{
  "num_hidden_layers": 16,
  "intermediate_size": 512,
  "vocab_size": 857,
  "norm": "rmsnorm",
  "positions": "rope",
  "init_std_qkv": 0.0412,
  "init_std_o": 0.0511,
  "learning_rate": 0.00535,
  "lr_mult_qkv": 0.4,
  "lr_head": 0.00715,
  "max_grad_norm": 1.0,
  "warmup_steps": 339,
  "schedule": "wsd",
  "final_lr_fraction": 0.05,
  "max_seq_len": 768
}
Each number is 128 + 24 x the weight over its row's rms, rounded and kept within 0 to 255. Layers, rows and columns count from 0. The size above them is the row's rms in percent of the matrix's.

# layer 7 attention key, 128x128, rms 0.0412, rows 65-91, columns 0-127
size [ 77  90  88 135 129 118  91 116 153  73  77  84  75 103  99  80  90 100 114 125  81  98 104 123  74 146  80]
[[132 144 119 113 142 136 122 135 137 155 114 135 118 129 147 116 145  96 143 130 138 121 157 117 144 118 138 133  75 119 101 169 167 154 112 140 127 158 119 119 144 166 117 127 163 165 133 179  73 106 135 146 117 120 152 138  81 160 139 159 156  91 101 136  94 135 117 125  79 162 128 156 144 105 129 151 113 176 101  64 100 113  77 143 178 151  99 141 130 103 118 109 125 109 158 108 146  99 123 146 101 125 142 114 118 119 118 122 109 122 116 115 147 111 175  80 132  95 146 106  99 104 130 114 126 139 117  78]
 [203 126 124 167 150 159  99 107 112 139 126  62 153 147 134 106 140 114 138 120 150  97 117 143 122 105 152 146 135 130 163 145 120 148 127 156  77 132 100 127 150 131 155 160 123 145 134 144 100 142  77 124  84 114 152 168 143 125 107 166 104 131 138 134 134 144 121 119 102 118 148 100 172 122 178 110 114 116 100 127 159 166 126 121 149 118  89 138 122 133 114 189 138 103 178 131 133 137  92 161 179  98 138 112  77 136 109 135 116 122 100 115 131 113 102 120 132 111 107 128 113 116 134 112 150 131 114 139]
 [120 146 131 125  98  96 150 158 108 123 123 132 129 133  98 104 117 120 105 144 103 147 146  95  72 147 110 177 144 123 113 125  69 129 140 116 158 106 158 138 134 123 147 130 143 116 117  98 155 139 145 156 123 122 108 114  71 143 113  95 141 151 115 155 114 136 148 161 164 151 145 144  93 135 101 148 102 111 188 141 120  88 152 101 122 116 133 131 133 118 177  96 130 145  80 126 131 108 145 106  54 145 114 117 143  99 138 145 116 125 125 116 166 145  94 114  74 131 179 143 133 125 119 123  95 113 128  97]
 [103 146 129 138 145 169 104 109 146 134 145 143 127 114  62 122 137 127 101 151 138 160  92 102  94 103 118 157 139 154 123 124 107 131 142  93 173 115 113 128 151 142 132  84 139  90  73  97 123 127 123 120 133 198 131 110 104 102 102 142 159 130 115 161  88 129 157 161 113 133 138 129 131 157 110 150 119 147 127 125 111 110 139 148 123 122 117  98 160 152 146 102 147 145 124 180 113 137 142  95 111 158  75 124 143  76 170  83 106 137 128 144 123 143 151 160  89 144 121 118 137 154 105 148 121 129 155  99]
 [189 103 144  91 157 167 106 108 111 113  94 103 136 139 128 108 171 136 112 111 169 116 127 135 155 122 120 102 114 105 106 126 166  99  77 145 107 135 123 145 123 136 104 159 117 148 165 168 102 147 125 120 116  99 157 121 173 163 123 165 119  96 152 137 113 131 138 131 128 140 137 152 118 109 139 111 175 100 109 107 148 121 121  82 125  95 145 132 106 120 145 145 140  91 159 128 126  97 149 104 164 107 115 123  80 180 106 143 123  78 151 125 107 122  87 135 177 107 136 138 131 133 157 111 103 120  96 126]
 [105 126 162 140 114  77 152 129 108 158 163 112 134 132 153 110 113 140 150 102 145 162 142 170 160 157 130 129 114 114 130 130 124 151 131 161  88 114 158 137  94 115 130 115 128 138 112 119 139 149 136 106 115 101 101 103 148 108 183  56 106 160 115 124 158 148 126 133 136 107 118  88 132 110 142 125 112  68 148 131  91 138 146 110 100 136 146 150 158  79 126 108 124 145 101 112 127 110  97 162  94  82 139 159 160 160 114 160  87 130 121 122 160 152 138 146 144 140 136 122  87 111 131  98 143 124 139 179]
 [111 150  93 136 130 169  98 139 134 111  93 113 111 127 103 146 127 133 136 159 114  97 151  99  84 111 117 151 114 160 156 163 151 118 144 105 153 160 110 112 153 113 158 114 134 134 122  88 144 132 106 124 127 165 136 132 126 143  90 172 102 113 113 129 147 111 117 123 152 156 115 149 128 141 156 179 159 151  81 121 146 124 125 152 193 126 105  95 160 169 123 178 143  88 125 151 114 179 155 116 136 155 104  92 123 131 114  95 174 131 102 135  99 101 109 109  96 124 120 113 133 138 107 100 136 145 105  91]
 [156 107 141 126 114 104 163 115 112 120 157 115 149 149 122 113 138 126 102  98 160 136  99 156 154 120 124 100 153 135 100 119 126 135 117 160  86  89 115 127 135 147 121 181 136 133 141 159  80 153 133 132 108 111 120 130 128 149 162 118 160 123 118 112  97 134 128 107 115 106 127 123 139 103 127  92 152  92 128 130 109 135 128  79 105 116 121 151 124 104 119 117 104 133 106 115 161  68 138 153 115  83 127 163 114 160 108 193  98  88 161 102 135 100 109 161 195 101 132 148  97  97 147 116 107 101 108 162]
 [167  83 122 147 146 178 107  97  79 131 137 127 155 152 151 101 169 146 115 125 128 104  99 133 156 119 130  93 112 108  98 104 135  98  92 159  98 119 119 145 148 138  54 116 113 102 174 188 102 134 120 131  92 119 142 139 131 142 139 159 142 120 124 157 111 125 142 127 112 152  95 160 153  82 142  76 129 121  80 118 162 130 108  89 151 107 123 122 144 130 143 143 101 119 156 121 159 106 129 116 162 126 139 131  96 149 116 158 123  87 157 141 118 103 117 107 159 106 117 141 126 112 148 146 117 143 116 131]
 [120 119 123 141 110 143 132 144 133 104 144 153 132 165 106 100 105  98 110 130 104 154 106 156 168 112 123 116 115 128 100 112  87 125 141 159  95  86 125 151 155 123  92 145 162 130 139 129 106  94 148 139 129 142 120 105 118 143 151 134 127 105 134 133  88 159 152 156 102 122 162 112 151 100 100 102 120 123 179 174  72 158 149 121 118 127 118 146 110  92 104 124 125 156  96 119 156  73 131 111 163 134 135 172 132 135 159 173  77 134 169 128 172 140 131 160 142  97 113 149 112 132 101 155 121  83 119 143]
 [166 125 106 170 114 125 117 132 114 115 102 101 139  88 174 136 160 140 131 125 149 126 166 155 142 158 130 150  92 108 118 148 128 126 112 126 129 148 114 134 151 134  79  80 118 124 139 125  92 171 124  82 112 112 150 157 137 134 113 138  85 156 133 170 178 116 120 108 101 137  74 169 131 124 134  84 128 125  76 141 155 107 114  78 149 123 105 108 157 159 123 120 112  83 129 143 166 152 138 119 106 124 141 122 118 162  83 126 153 100 126  97 125 145 141 137 161 160 115 158 137 112 156 104 153 136 132 119]
 [126 156 119 121 125 164 106 162 121 104  73 145 155 127 154 136 113 159 135 173 145 124 156 104 155 106 134 128 143  99 147 152 124  85 120 107 120 177  95  98 160 125 138 139 139 134 138 157 130 148 154 161 138 147 136 157 106  78  95 164 131 114 145 135 186 123  95 151 130 124  87 137 114 133 140 130 110 158  84 115 118 125  98 137 150 123  96 104 131 148 153 134 121 114 106 135 134 175 119 109 140 158 146 132 144  95 120  92 192 118  78 145 130 144 115 102  91 156  97 125  93 120 107 128 171 106 134 137]
 [109  98  97 158 135 138 141 126 145 147 115  72 146 126 148 107 136 114  92  99 184 123 180 146 128 147 138 155  95 115 131 147 170 101 126 106 160 127 132 132  87 146 122  84 101 151 107 150  95 111 172 140 148 146 138 139 109 145  95 117  77 162 159 114 111 132 111 117 134  93 114 140 166 120 119 137 147 159 103  85 174 111  78 126 151 144 162 110 163 129  93 139 125 109 121 108 131 174 162 148 126 119 170 115 120 159 139  97 129 133 123 142 135 144 134 132 155 116 113 154 126 141 169 121 136 171 126 136]
 [123 118 126 130 162 150 144 128 103 129 124  83 200 160 101 108 105 145  94 101 178 116 170 163 106 149 128 138 137 105 138 102 119  77 122 133 149 133 145 139 140 165 145 112 142 160 155 133 109 125 117 138  83 127 111 131 139 128 105 139  92 160 133 143 139 150 149 113 164 105 131 153 116 134 175 128 140 113 174  79 178  90  87 129  96 113 142 163 167 125 110  99 135 114 138 146 163 136 152 145 116 111 133 121 111 115  96 142 145 123 133 154 156 128 112 109 150 145 116 108  81 137 153 109 123 132 159 174]
 [103 154 124 147 112 132 133 113 129 143 103 136  78 126  96 162 153  79 138 142 118 115 101  87 109 126 141 119 113 184 129 158 171 169 109 147 133 157 148 146 107 106 157 124 116 147  94 121  93 142 102 106 143 126 147 144 130 124 120 103 124 119 105 132  82 106 116 124 102 106 101 139 115 141 119 166 154 146  68 122 147 136 130 112 193 165 105 106 103 147 128 156 129 123 104 136 162 167 122 156 117 137 118  81 133 111 102 104 132 127 125  87  86 108 156 147 100 121 161 113 164 137 115 116 150 155 131  82]
 [151 133 131 155 155 111 131 120 110 134 119 136 138 117 126 111  86 126 101 127 180 147 103 154 130 161  83 140 145 105 161  99  90  94 132 146 133 133 147 106 102 114 176 159 179 116 158  73 116 137 149 109 103 130 104 136 155  74 143 113  71 157  93 154 132 104 129 127 149 118  95 125 124 119 113 131 137 116 150 140 154  85 137 125  85 106 140 126 125 114 109 105  94 152 113 175 130 143 102 120  87 151 124 128 133 157  87  96 111 141 152 140 114 146 104 173 122  97  82 142  95 144 116 125 106 134 138 123]
 [179 106 156 159 154 164 103 130 122 118 149 126 182 130 152 118 116 140 141 100 166 110 153  97 150  91 128 127 124 163 100 138 116 112 124 133 124 150 113 115 136 162  93 126 114 125 139 158  92 134 120 115 139 110 140 130 112 145 102 161 110 118 103 108  98 113 106 118 125 145 131 133 165 110 139 150 133 155  81  96 193 159  78 123 155 118  85 170 117 128 116 182 136 111 209 134 145 145 139 133 146  99 140 121  98 105 132 123 136  92 113 117 112 132 154 102 160 112 140 107 130 148 136 150 130 123 111  85]
 [141 142  96 158 144 165 143 113  94 113  89  75 144 100 124 109 148 114 108 136 137  84 111 132 132 139 123 117 147 125 116 150 116  90 114 134 114 145  77 110 111 107 131 129 130 121 126 145 110 163  88 118 143 111 122 157 131  98 101 167 130 157 155 129 110 117 153  99 105 146 125 143 147 158 144 122 169 143  90 149 181  97 108 124 161 102  82 122 101 166 159 183 104  83 138 139 157 154 171 116 153 117 120 108  87 115  92 108 114 113 133 133 127 135 102  94 129 134 117 148 105 173 149 100 130 163 126 149]
 [ 58 160 159 116 120 113 131 121 159 125 157 158  96 117 106 152  95 126 145 113  95 168 136  90  97 111 136 152 137 140 111 119 140 159 162  87 148 102 153 140 118 121 135 105 123 129  83 103 135 115 111  98 140 171 105 120 125 153 143  98 126 123 102 114 113 115 115 156 121 107 165  81  98 128 118 168 123 126 160 129 102 132 133 136 116 160 150 128 153 108 102  81 130 154  88 121 116 124  96 154  92 127  81 153 183  93 156 139 109 151 129 125 124 105 133 171  77 111 135 112 133  96 138 119 127 111 128 151]
 [ 81 131 150 135 129  79 119 126 175 140 164 164 126 160 104 181  80 114 142 128  98 158 130 144 151 158 121 124 148 106 134  98 131 146 149 113 137 107 202 128 102 123 135 108 141 152 101 109 124 129 146 116 123 147 109 134 155 143 177  92 121 133 114  77 131 112 105  89  95 115 157 133  99 112 139 123 147  91 127 150  94 106 139 143  79 107 155 129 145 103  90 101 108 152 107  83 140 123 137 135  86 104 109 158 150 147 145 159 126 147 126 108 143 110 153 170 122 146 127 121 111 114 105 126 140 117 123 158]
 [163  95 144 139 129 137 165 136 109 117 186 124 140 160  94 105 148 125 133 105  94 116 104 156 141 129 118  98  86 102 148  94  89 128 145 154 100 122 152 117 133 136  85 113 119 142 139 148 145 140 113 141 102  99 142 138 125  98 151 125 138 158 133 143 109 162 133 141 120 120 136 124 138  97 114 125 141 110 132 138 146 124 160  87  59 138 111 109 154  79 122 128 116 122 144 109 150 110 107 113 118  80 138 168  51 159 134 148 113 123 176 123 126  78 103 154 153 141 141 150 137  87 106 123 112  93 113 154]
 [101 148  87 160 118 122 130 155 139 154 126 122  90 105 157 141 112 141 156 130 124 133 147 131  94 116 162 175 143 149 148 173 101 133 161 128 145 157 135 112 122 113 177 132 122 118 102 114 177 120 145 117 128 160 107 121 121 132  86 113 140 171 110 121 118 135 108 111 141 120 126 132 133 179 102 150 118 154 109 112 106 118 133 171 153 153 121 115 117 127 134 166 133 120 139 159  96 149 131 126 111 159 125 103 172 105 128  81 156 176  88 153 144 173 132  97  67 119 115 115 122 143  94 126 166 159 152  85]
 [186  89 119 101 155 141 134 116  93 129 152 155 153 123 117  90 171 100 122  95 113 118  78 131 141 104 102 124 155 112  84 100 139 110 106 112 117 123 101 145 172 150  75 135 118  99 152 181  87  99 134 153 113 125 172 124 141 130 153 183 161  96 146 148 119 115 160 126 115 124 130 162 135 103 111 115 144 137 126 125 142 107 122 112 138 122 127 123 123 128 135 118 101 113 164 128 121 127 133  89 131 135 107 148  64 152 139 126 126 102 146 124 112 121  95 104 143  97 130 150 161 138 125 151  68 137  90 137]
 [122 124 154 138 119  96 165 116 124 139 164 107 108 141 147 113  88 125  93 134 118 111 148 170 153 155 132 136 114 131 121 128 101 155 146 155 119 113 144 108 116 130 131 131 119 129 129 126 151 159 127 119 130  91  83 109 170 125 162  73 132 187 151 132 158 112 134  97 149 124 121  96 135 102 157 122 115  82 165 157  96 114 145 100  86 105 118 145 147 132 104 106 134 173 115  84 104 134  99 171 124  97 127 144 137 129 138 167 106 138 152 136 151 170 138 146 164 155  98 138  98  80 134 113 166 100 148 163]
 [127 110 135 100 109 137 118 130 136  80 132 178 169 114 153 129 145 124 110 158  81 162  75 111 123 114 144 123 128 130 104  78 123 108 128 108 117 115  99 154 160 115 139 161 143 123 150 124 160 134 113 140  98 146 106  92 152 141 138 139 188 122 151 116 150 101 136 119 124 150  96 114 143 108  80  90 115 132 139 145  96 172 151 108 115 111 128 122 108 109 131  98 122 177 141 124 146  90  98 129 154 101  78 156  99  94 163 116 141 122 142 125 173 152 109 157 127 127 122 143 121  92 111 172 107 103 109 149]
 [ 73 179 142 120 112 112 155 142 141 110 100 148 111 107  82 165 100 155 145 139 140 139 140 124 124 145 133 180 152 123 171 154 118 151 159 116 173 128 132 117 128  96 192 140 150 142  87  83 194 115 135 134 156 130 110 126 120 147 140 112 105 159 121 109 135 122 102 120 158 122 175 112 126 160 142 146 134 147 169 115  96 113 113 171 139 153 146 128 113 119 122 125 186 128  95 107 134 130 128 136 119 139 114 120 178 138 126  97 128 142 100 127 140 155 127 132 107 161 133 113 102 146  93 137 162 117 156 118]
 [169  99 141 104 156 156 133 131 171  94 114 168 121 167  98 124 129  89 136 140  84 124  87  96 118  93 114  81 167 136 110  96 119 104 142 141 114 109 116 127 135 146 132  98 167  90  93 144 146  79  90 137 111 138 146 152 108 116 135 125 184 102 118 120 112 108 171 105  74 136 131 121 144 149 118  97 130 123 103 158 116 164 140 152 114 155 120 100 106 119 161 168  97 164 113 128 138  87 115  90 167 144 119 115 109 111 128 145 146 120 145 122 155  95 110 147 150 115 134 132 136 130 131 154 110 132 152 135]]
# layer 7 attention query, 128x128, rms 0.0412, rows 66-92, columns 0-127
size [ 94  86  89 132 121  96 126 104 121  85  82  88  95 100  81  91  85 107 110  94 106 122 148 119  81  89  83]
[[140 133 129 148 142 159 178 109 123  78 108 128 120  99 108 111 170 113 145 156 161 124  68 119 110 120 166 111 139 149 116 152  85 100  89 132  99 153 131 109 126 196 144 139 124 157 130 131 127 138 119 166 136 103 148 145 111 128 139 145 154 151 100 146 100 157 129 102 108 134 104 111 138 131 107 109 126 162  90 132 123 121 131 140 160  92 115 123  76 153 142 132 121 153 139 197 130 144 157 143 178 108 120 108 133 125 115  83 143 137 106 133 117 148 117 148 155 134 134 175 105 118 111 135 164 129 104  83]
 [133 123 190 126 126 200 153 152 156 140 123 161 101 137 140 105  99 147 104 117 165 147 168 144  87 165 142 133 121 109 125 121 125 149 135  65 134  98 122  91 108 140 106  84 117 141  93 114 157 126 116 132 178 142 101 107  95 133 128 111 134 131  91 163 152 134 150 149 136 117 158 144 125 151 163 147 107 131 128 113 142 127  92 127 127 108 171 139 154 136 125  92 167 120 138  97 144 126 132 151  68 129 119 107 118 111 121 176  90 116 149 148 130 128 122 171 132 131  87 133 127 133 118 124 150 131 121  89]
 [109 133 157 121 138 121 161 116 164 106 126 126 134 149 113 102  98 158  91 109 165 128 104 105 100 177 136 149 122 159 180 131 162  94 115  80 118  90 124  87 125 148 112 137 102 154 125  94 121 148 146 145 144 142 114 128 116 111 121  92 120 171  86 163 110 160 137 104 158  89  92 168  91 141 151 137 102 142 117 154 106 116 120 139  89 125 145 171 158 163 120 122 127 132 145 131 117 140 202 166 102  99 151 136 133 119 133 129 118 116 140 119 120 127 151 170 126 149 157 124  82 132 132 137 135 106 146 117]
 [132  98 134 129 107 113 127 101 130 129 167 126 148 167 114 183 161 111 141 130 100 122  90  96 141  82 102 126 147 139 118 142 141 137 117 150 110 114 134 141 115 123 113 154  65 134 154 165 116 134  75 159  75 121 133 154 118 121 142 178 129 117 117 117  67 115 134 123  91 133 109 117 128 124 120 105 144 145 127 164 125 149 134  91 126 146 108 132  80 156 162 139  86 122 104 163 143 113 159  97 142 120  99 123  88 146 113 115 104  96 151  95 124 105  95 120 145 109 163 137 154  98 127 143  97 139 101 170]
 [141 143 158 128 150 123  91 118 147 133 102 141 160 127 128 169 130 154 145 149 107 134 140 130 102 144  89 144 135  72 144 134 159 153 136  79 107 123 180 121 103  67 107 117 128 139 100 116 146 113  79 117 115 137  97 114 121 122 152 119  81  76 137  84 136 146 104 167 108 140 186 121 106 144 115 148 139 146 135 121 163 142 136 123 123 117 137 121  75 117 121  95 154 121 108 102 141 102 134 120  78 111 111 171 157 137 138 139 121 130 129 103 153 132 147 109 101 151 138  95 166 146 102 160 128 139 145 168]
 [124 158 151 151 115 174 114 136 144 120 114 120 116 103 127 107 152 112 104 155 171 115  93 104 128 125 140 118 129 143 132 109 113  93 111 125  97 120  97 115 199 144 161 121 178 101 107 140 128 145 179 131 163 153 173 107 138  94  70 130 160 163 125 119 147 116 132 123 149 138  94 146 150 129 125 158 164 133 107  98 101 138 113 151 173 133 126 154 164 145 111 140 157 116 159 152 110 169  94 148 183 131 119 107 128 152 133 110 120 142 103 142 126 157 136 156 142 119 140 182 131 142 120 109 161 122 131 105]
 [109  99 119 118 106  97 160 125 152 121 161  96 161 180 137 146  92 114  97  92  81 123 132 105 138 117  77 125 158 143 113 141 149 162 129 105 156 116 149 136  78 123 102 137 118 143 126 151  92 142 113 126  86 138 133 163 148 117 155  88  99 114 149 129 116 158 133 140 116 116 114 114 100 123 133 118  81  94 129 180 163 149 159  85 111 165 132 149 143 121 119 139 104 157 105  94 136 101 151 159  90  91 145 176 148 116 137 159 140 114 148 129 127  94 152 124 136  99 152 125 114 105 153 124 121 131 122 167]
 [136 109 162 105 107 130 126 123 167 142 137  89 164 182 139 169 134  96 136 142 114 139 113 111 154  82  87 114 150 141 117 121 130 146 124 124 102 154 110 134 106 157 104 161 118 131  88 152 116 141  99 133 123 110 141 147 167 115 158 137 126  87 137 120  84 156 167  93  84 116 126  95 157 117 131 137 123 140 133 120 150 170 114  83 144 143 114 155  99 129 116 168 112 103 117 154 139 111 126 109 140  92 140 130 138 156 115 153 157  77 133 156  86 101 149 165 152 100 188 125 125 123 150 138 134 163 119 156]
 [124  86  91 107  82 100 144  95 127 120 156  95 161 160 159 128 158 111 129 116  73 113 122 111 145 113  94  79 138 130 107 129 129 152 123 145 128 118 138 152 116 144  99 147 109 142 123 162  89 128 112 159 114 113 155 165 136 122 139  96 132 120 126 160  88 117 118 110  99 120 109  94 140 103 128  75 100 139  95 150 150 163 120  81 133 135 101 115 145 124 135 156  97 120 107 131 171 122 150 159 159  97 151 130 112 117  99 158 145 127 141 130 110  90 109 114 172  88 155 156 140  78 161 130 104 133 111 145]
 [127 157 157 110 154 162 118 142 175 128 118 135 134 114  95 111 117 159 119 144 158 147 112 135  95 108  89 168 130 145 157  87 153 154 144 111 123 149 136 139  96 127 114 120 165  92  95 127 128 147 143  93 124 128 106 116 179 147 137 121 147  79 145 104 158 126 163 141  97 125 140 142 129 129 109 183 131 135 149  98  87 127 140 159 140 134 154 163  86 106 100 122 127 134 132 124 109 110 103 123  97 143 118 161 131 116 149  78 153 133 110 131 124 127 157 182  86 155 169 105 144 139 111 130 194 131 157 137]
 [120 108 193  88 124 143 145 109 127 111 113 175 140 112 132 125 143 116 126  88 173 162 101 150 100  98 123 158 138 110 122 138  82  77 124 149 111 148 135 100 128  91 153 111 144 112 144 115 170 121 121 129 138 157 151 141 131 146 152 131 187 101  91 116 132 126 144 117 110 144 159 125 141  98 116 136 200 154 154  70  87 107 139 136 117 123  93 129 123 120 145 100 109 134 118 151 116 147 126 132 102 144  82 128 149 133 147 160 102 105  98 119 121 146 105 165 109 140 117 129 149 127 115 117  96  88 128  94]
 [124 155 138 151 138 124 153 121 128 138  93 132 102 120 139 160 129 125  97 127 149 122 138 158 111 138 163 174  98  91 153 146 166 143 103  95 140  90 124  77  81  89 134 132  89 125 160  86 146  87 138 108 133 129 144  88 108 138 107 123  75 157 152 113 162 138 101 141 157 114 157 160  93 134 138 166 105 148 146 123 146  92 113 163 129 103 128 145 139 120  99 118 155 117 149 105 136 153 147 117  90 139 145 130 156 119 159 111 131 158  90 120 155 130 158  88 112 142 118 118 132 151 123 144 200 132 131 134]
 [106 122 103  71 122 147 157 112 136 140 126 132 143 145 160 146 131 136 108  85 158 110 156 136  98 116 118 170 132 109 147 149 119 160 151  82 168 135 146 103  99 142 145 146  90 152 129  84 114 111 127 140 107  91 119 135 151 147 103 108 105 126 138  85 146 173 152 172 144 130 157 137  83 146 144 178 126 123 188 126 149 139 123 131  72 167 153 146 155 107 114 138 110 126 133 105 137 148 182 146  88 113 126 113 127 131 166 128 137 136  84 128 124  98 118  97  96 113 116 116 127 140 129 100 135 115 122 157]
 [151 126 139 195 127 151  89 147 116  84  87 170 137  66 130 148 126 148 149 166  96 128  97 125  89 135 165 147  87 140 142 120 124  92 132 169 129 151  98 113 161  95 125 112 118 122 130 135 160 124 122 137 153 143 125 110 136 131  95 168 120 117 121 161 132  94 115 111 114 103 103 134 129 119 117 156 120 168 105 125 107 107 124 152 157 101 132 108  99 145 156 139 161  99 144 167 110 108 118  83 159 147 123 104 114 102 116  71 154 110 117 154 125 141 134 116  87 112 136 152 165 136 111 134 158 140 108 106]
 [129 151  82 135 165 109 132 155 127 147 130 128 133 147 123 107  84 135  91  92 110 102 113 183 121 136 124 127 141 142 133 107 107 155 118 143 134 121 165  90 168 122 145 109 140 112 168  96 125 137 121 111  95  94  87 151 128 104 140 161  82 136 101 186 114  91 132 138 119 103 134 149 102 179 124 131 126  89 161  96 121  83 155 136 117 181 181 127 134 154 111 142  99 179 130 139  98 104 162 149 119 139 172 144 111 146 138 118 133 153 134 131 105 119 106 122 113 152 121 149 137 102 119 104 122 127 153 121]
 [169 113 126 187 138 158 137  87 114 113 115 111 140 106 158 107 134 133 147 113 116 125 116  98 173 133 143 115 142 148 125 113 145 117 113 137 152 111  99 116 135 162 119 131 140 125 108 117 162 110 137 162 139 137 146 128 118 124 114 194 164 158 149 166 114  91 147  98 121  89 113 154 126 141 142 106 125 170 110 114 127 132 115 150 131 109 122  86  94 174 176 177 148 118 143 147 148 123 120 133 193 121 118  83 101 128  77  96 160 117 170 148 118 132 106 103 134 125 142 162 123 130 119 183 125 118 124 113]
 [168 143 127 170 140 194 110 114  99 140 112  82 141 150 151 112 128 112 141 100  90 118  77 114 136 104 146 100 122 171 116 125 134  50 122 143 132 171 134  97 160 134  99 124 128 151 106 150 115 131 163 157 146 105 138  85 114 130 104 164 154 140 128 163 116 126 136 120 119 127 101 132 113 111 167  93 135 164  87 104 131 132  88 117 179 108 104 109 151 120 130 153 171 132 172 132 152 138 102 127 177 135 127 143 119 132 121 125 120 103 138 136 104 123 131 124 166 123 133 137  85 134 133 154 150 112 134 124]
 [ 96 115 140  90 122  93  76 142 146 160 147 145 119 132 152 167 102 134 151 153  96 142 159 165 138 164  90 143 134 115 122 119 145 142 145 109  90 147 162 146 106  72 131 107 106 152  94 150 124 134 128  99 104 122  91 147 151 151 170 118  96 101 166  82 173 139 157 142 123 137 166 144  99 135 162 161 129 114 161 145 140 124 144 128  97 138 134 136 131 113  97 101 144 109  92  89 110 120 107 117  87 130 114 160 151 139 140 136 122 130 135 153 156 139 128 111  84 145 127 100 115 152 119  92 124 149 138 174]
 [132 134 137 108 126 113  69 166 156 128 148 167 128 134  75 173 118 121 155 145  76 152 149  98 108 134  84 155 143 144 122 128 136 137 137 107 135 121 155 138 138  68 103 128  93 113 142 147 163  97  97 114 107 136 127 134 123 130 181 134 121  94 111  87 118  97 136 154 101 135 153 136 121 133 131 116 147 145 157 123 146 135 137  93  90 155 123 114  84 100 124 115 141 137 115 106 103  82 128  92  85 111 106 157 111 148 142 140 119  96 145 150 119 112 109 124 108 131 136  79 197 135 120 148 125 151 120 152]
 [ 91 166 135 116 130 172 118 125 106 140 132 125 131 113 106 124 144 118 160 153 105 169 162 139 100 101 124 127 176 110 137 146 125  81 116 108 139 110 108 146 169 115 123 129 139 115 124 140 124 113  91 104 140 140 117 132 113 162 100 140 165  82 104 110 148 102 161 127 140 153 139 121 169 120 117 121 160 178 129  97 196 130 150 118 134 112 117 118 117 134 129 133 143 134 161 130 138 114 100 111 138 165  74 132  86 104 160 140 138 126  94 114 120 132  64 125 158 137 139 107 186 161 126 160  89 136  94 144]
 [123 144 139 123 127 143  99 135 119 136 106 166  99 108 124 104 141 149 122 137 147 137 151 157 123 142 167 145  95 111 134 101 142  92 149 118 113 131  81  84 171 141 160 138 175 119  92  98 164 101 160 116 190 131 139  71 115 109 106 126 163 138 120 107 155 127 111 142 178 134 159 146 145 111 149 130 176 144 146  95 112 127  93 169 134 122 153 125 154  99 100 116 158 106 187 124  95 152  83 128 133 163 120 141 139 136 148 121 124 135 119 124 123 161 119 130 123 139  91 156 115 155 111 101 144 114 135  93]
 [107  87  92 124 120  94 158 117 117 155 193  87 118 154 151 113 145  92 136 102 108  78 127 128 157 111 134  90 119 160  94 137 127 160 133 162 138 156 141 153 125 142 129 142 118 131 161 152  80 161 111 147  87 126 125 158 133 113 125 101 126 144 144 175  88 128 145  76 110 126 101  85 122 122 109  94 103 115 102 156 139 144 121 112 130 116 107 129 145 134 164 154  77 140 122 150 122 127 136 146 154  97 166 110 103 139 105 146 112 141 123 139 118 101 134 128 180 119 148 155 106 106 162 111 104 157 111 130]
 [136 125 147  98 148 108 126 145 147 150 142 140 122 127 127 157 120 131 145 153 107 134 161 135 119 169  84 174 137  96 172 140 127 167 132  92 123 112 151 110  87  68 115 119 112 122 123 119 149 137  76  72  98 121 104 145 153 128 161 150  91  98 136 118 139 123 145 161 100 124 188 128 113 145 135 140 142 135 153 145 137 129 150 136 108 131 139 113  73 118 111 116 122 131  70 113 107  98 165 127  74 132 121 147 165 125 140 134 114 144 122 146 134 130 141 132 100 166 128  61 123 142 104 121 117 121 136 174]
 [132  93  97 119 100 116 142  95 116 129 164  88 145 133 152 128 158 103 135 116  95 103 134 104 146 112 112  90 157 122 115 153 126 138 115 157 142 144 145 162 137 149 115 155 115 155 139 171 100 144  89 138  90 126 158 161 108 108 113 136 154 113 139 146  69 128 139 116 106 113  88  90 137 103 126 117 118 151  97 131 143 148 153 108 152 117  92 125 132 139 161 163  70 114  98 153 147 114 149 146 156 102 152 115  86 107  87 150 122 111 136 107 105 105  88 131 155 104 155 138 126  97 152 126  78 140  76 133]
 [126 133 144 104 118 158 130 101 142 125  69 160 113  98 166 145 126 152 118 123 127 146 163 117 112 118 140 176 111 117 165 173  81 108 112  97 104 103 153 112 125 116 149  96 132 115 123  96 130  99 170 128 167 106 130 105  91 168 135 111 118 135 151 146 127 120  99 168 163 122 135 143 109 111 161 125 120 138 149  98 131 118 133 177 147 119 152 115 124 140 144  91 177 137 133 123 150 137 178 125  90 144 108 103 147 117 121 101 148 123 119  82 112 113 127  95 100 151 107 136 127 122 132 127  97  67  97  82]
 [147 121  94 128 123 101 126  96 109 122 130 133 143 116 134 130 167 124 168 154 123 122 129  89 142  98 127  99 119 147  96 164  90 102 116 150  96 137 121 136 192 148 154 158 116 124 135 188  75 153 107 119 114 113 120 127 113 122 110 124 189 109 145 118 100  90 168 123 118 107  99 108 119  90 148 101 111 145 117  96 135 163 103 125 154 114 111 109 142 142 152 146 109 103 167 141 139 127 147 102 192 101 115 119 113 135 104 138 147 115 157 168 118 133  79 114 167 104 162 146 140 134 144 134 105 160 115 122]
 [119 128 140 134 128 127 113 118 100 135 143 126  99 129 141  93 162 112 118 109 142 108 149 104 147 129 156  99 117 104 150 149 147 129 142 149 127 149 152 109 174 145 144 139 119 111 162 114 138 111  82 165 146 125 131 108  90 129 113 162 183 150 117 163  96 118 129  97 144 118 102 147 159 112 127 148 155 132 128 136 136 127 122 129 117 110 109 101 165 158 141 142 107 123 142 174 131 140 126 141 195 168  94  93  86 159 118 149  87 161 132 134 103 168  88 142 158 139 103 160 152 128  88  90  59 138 101 132]]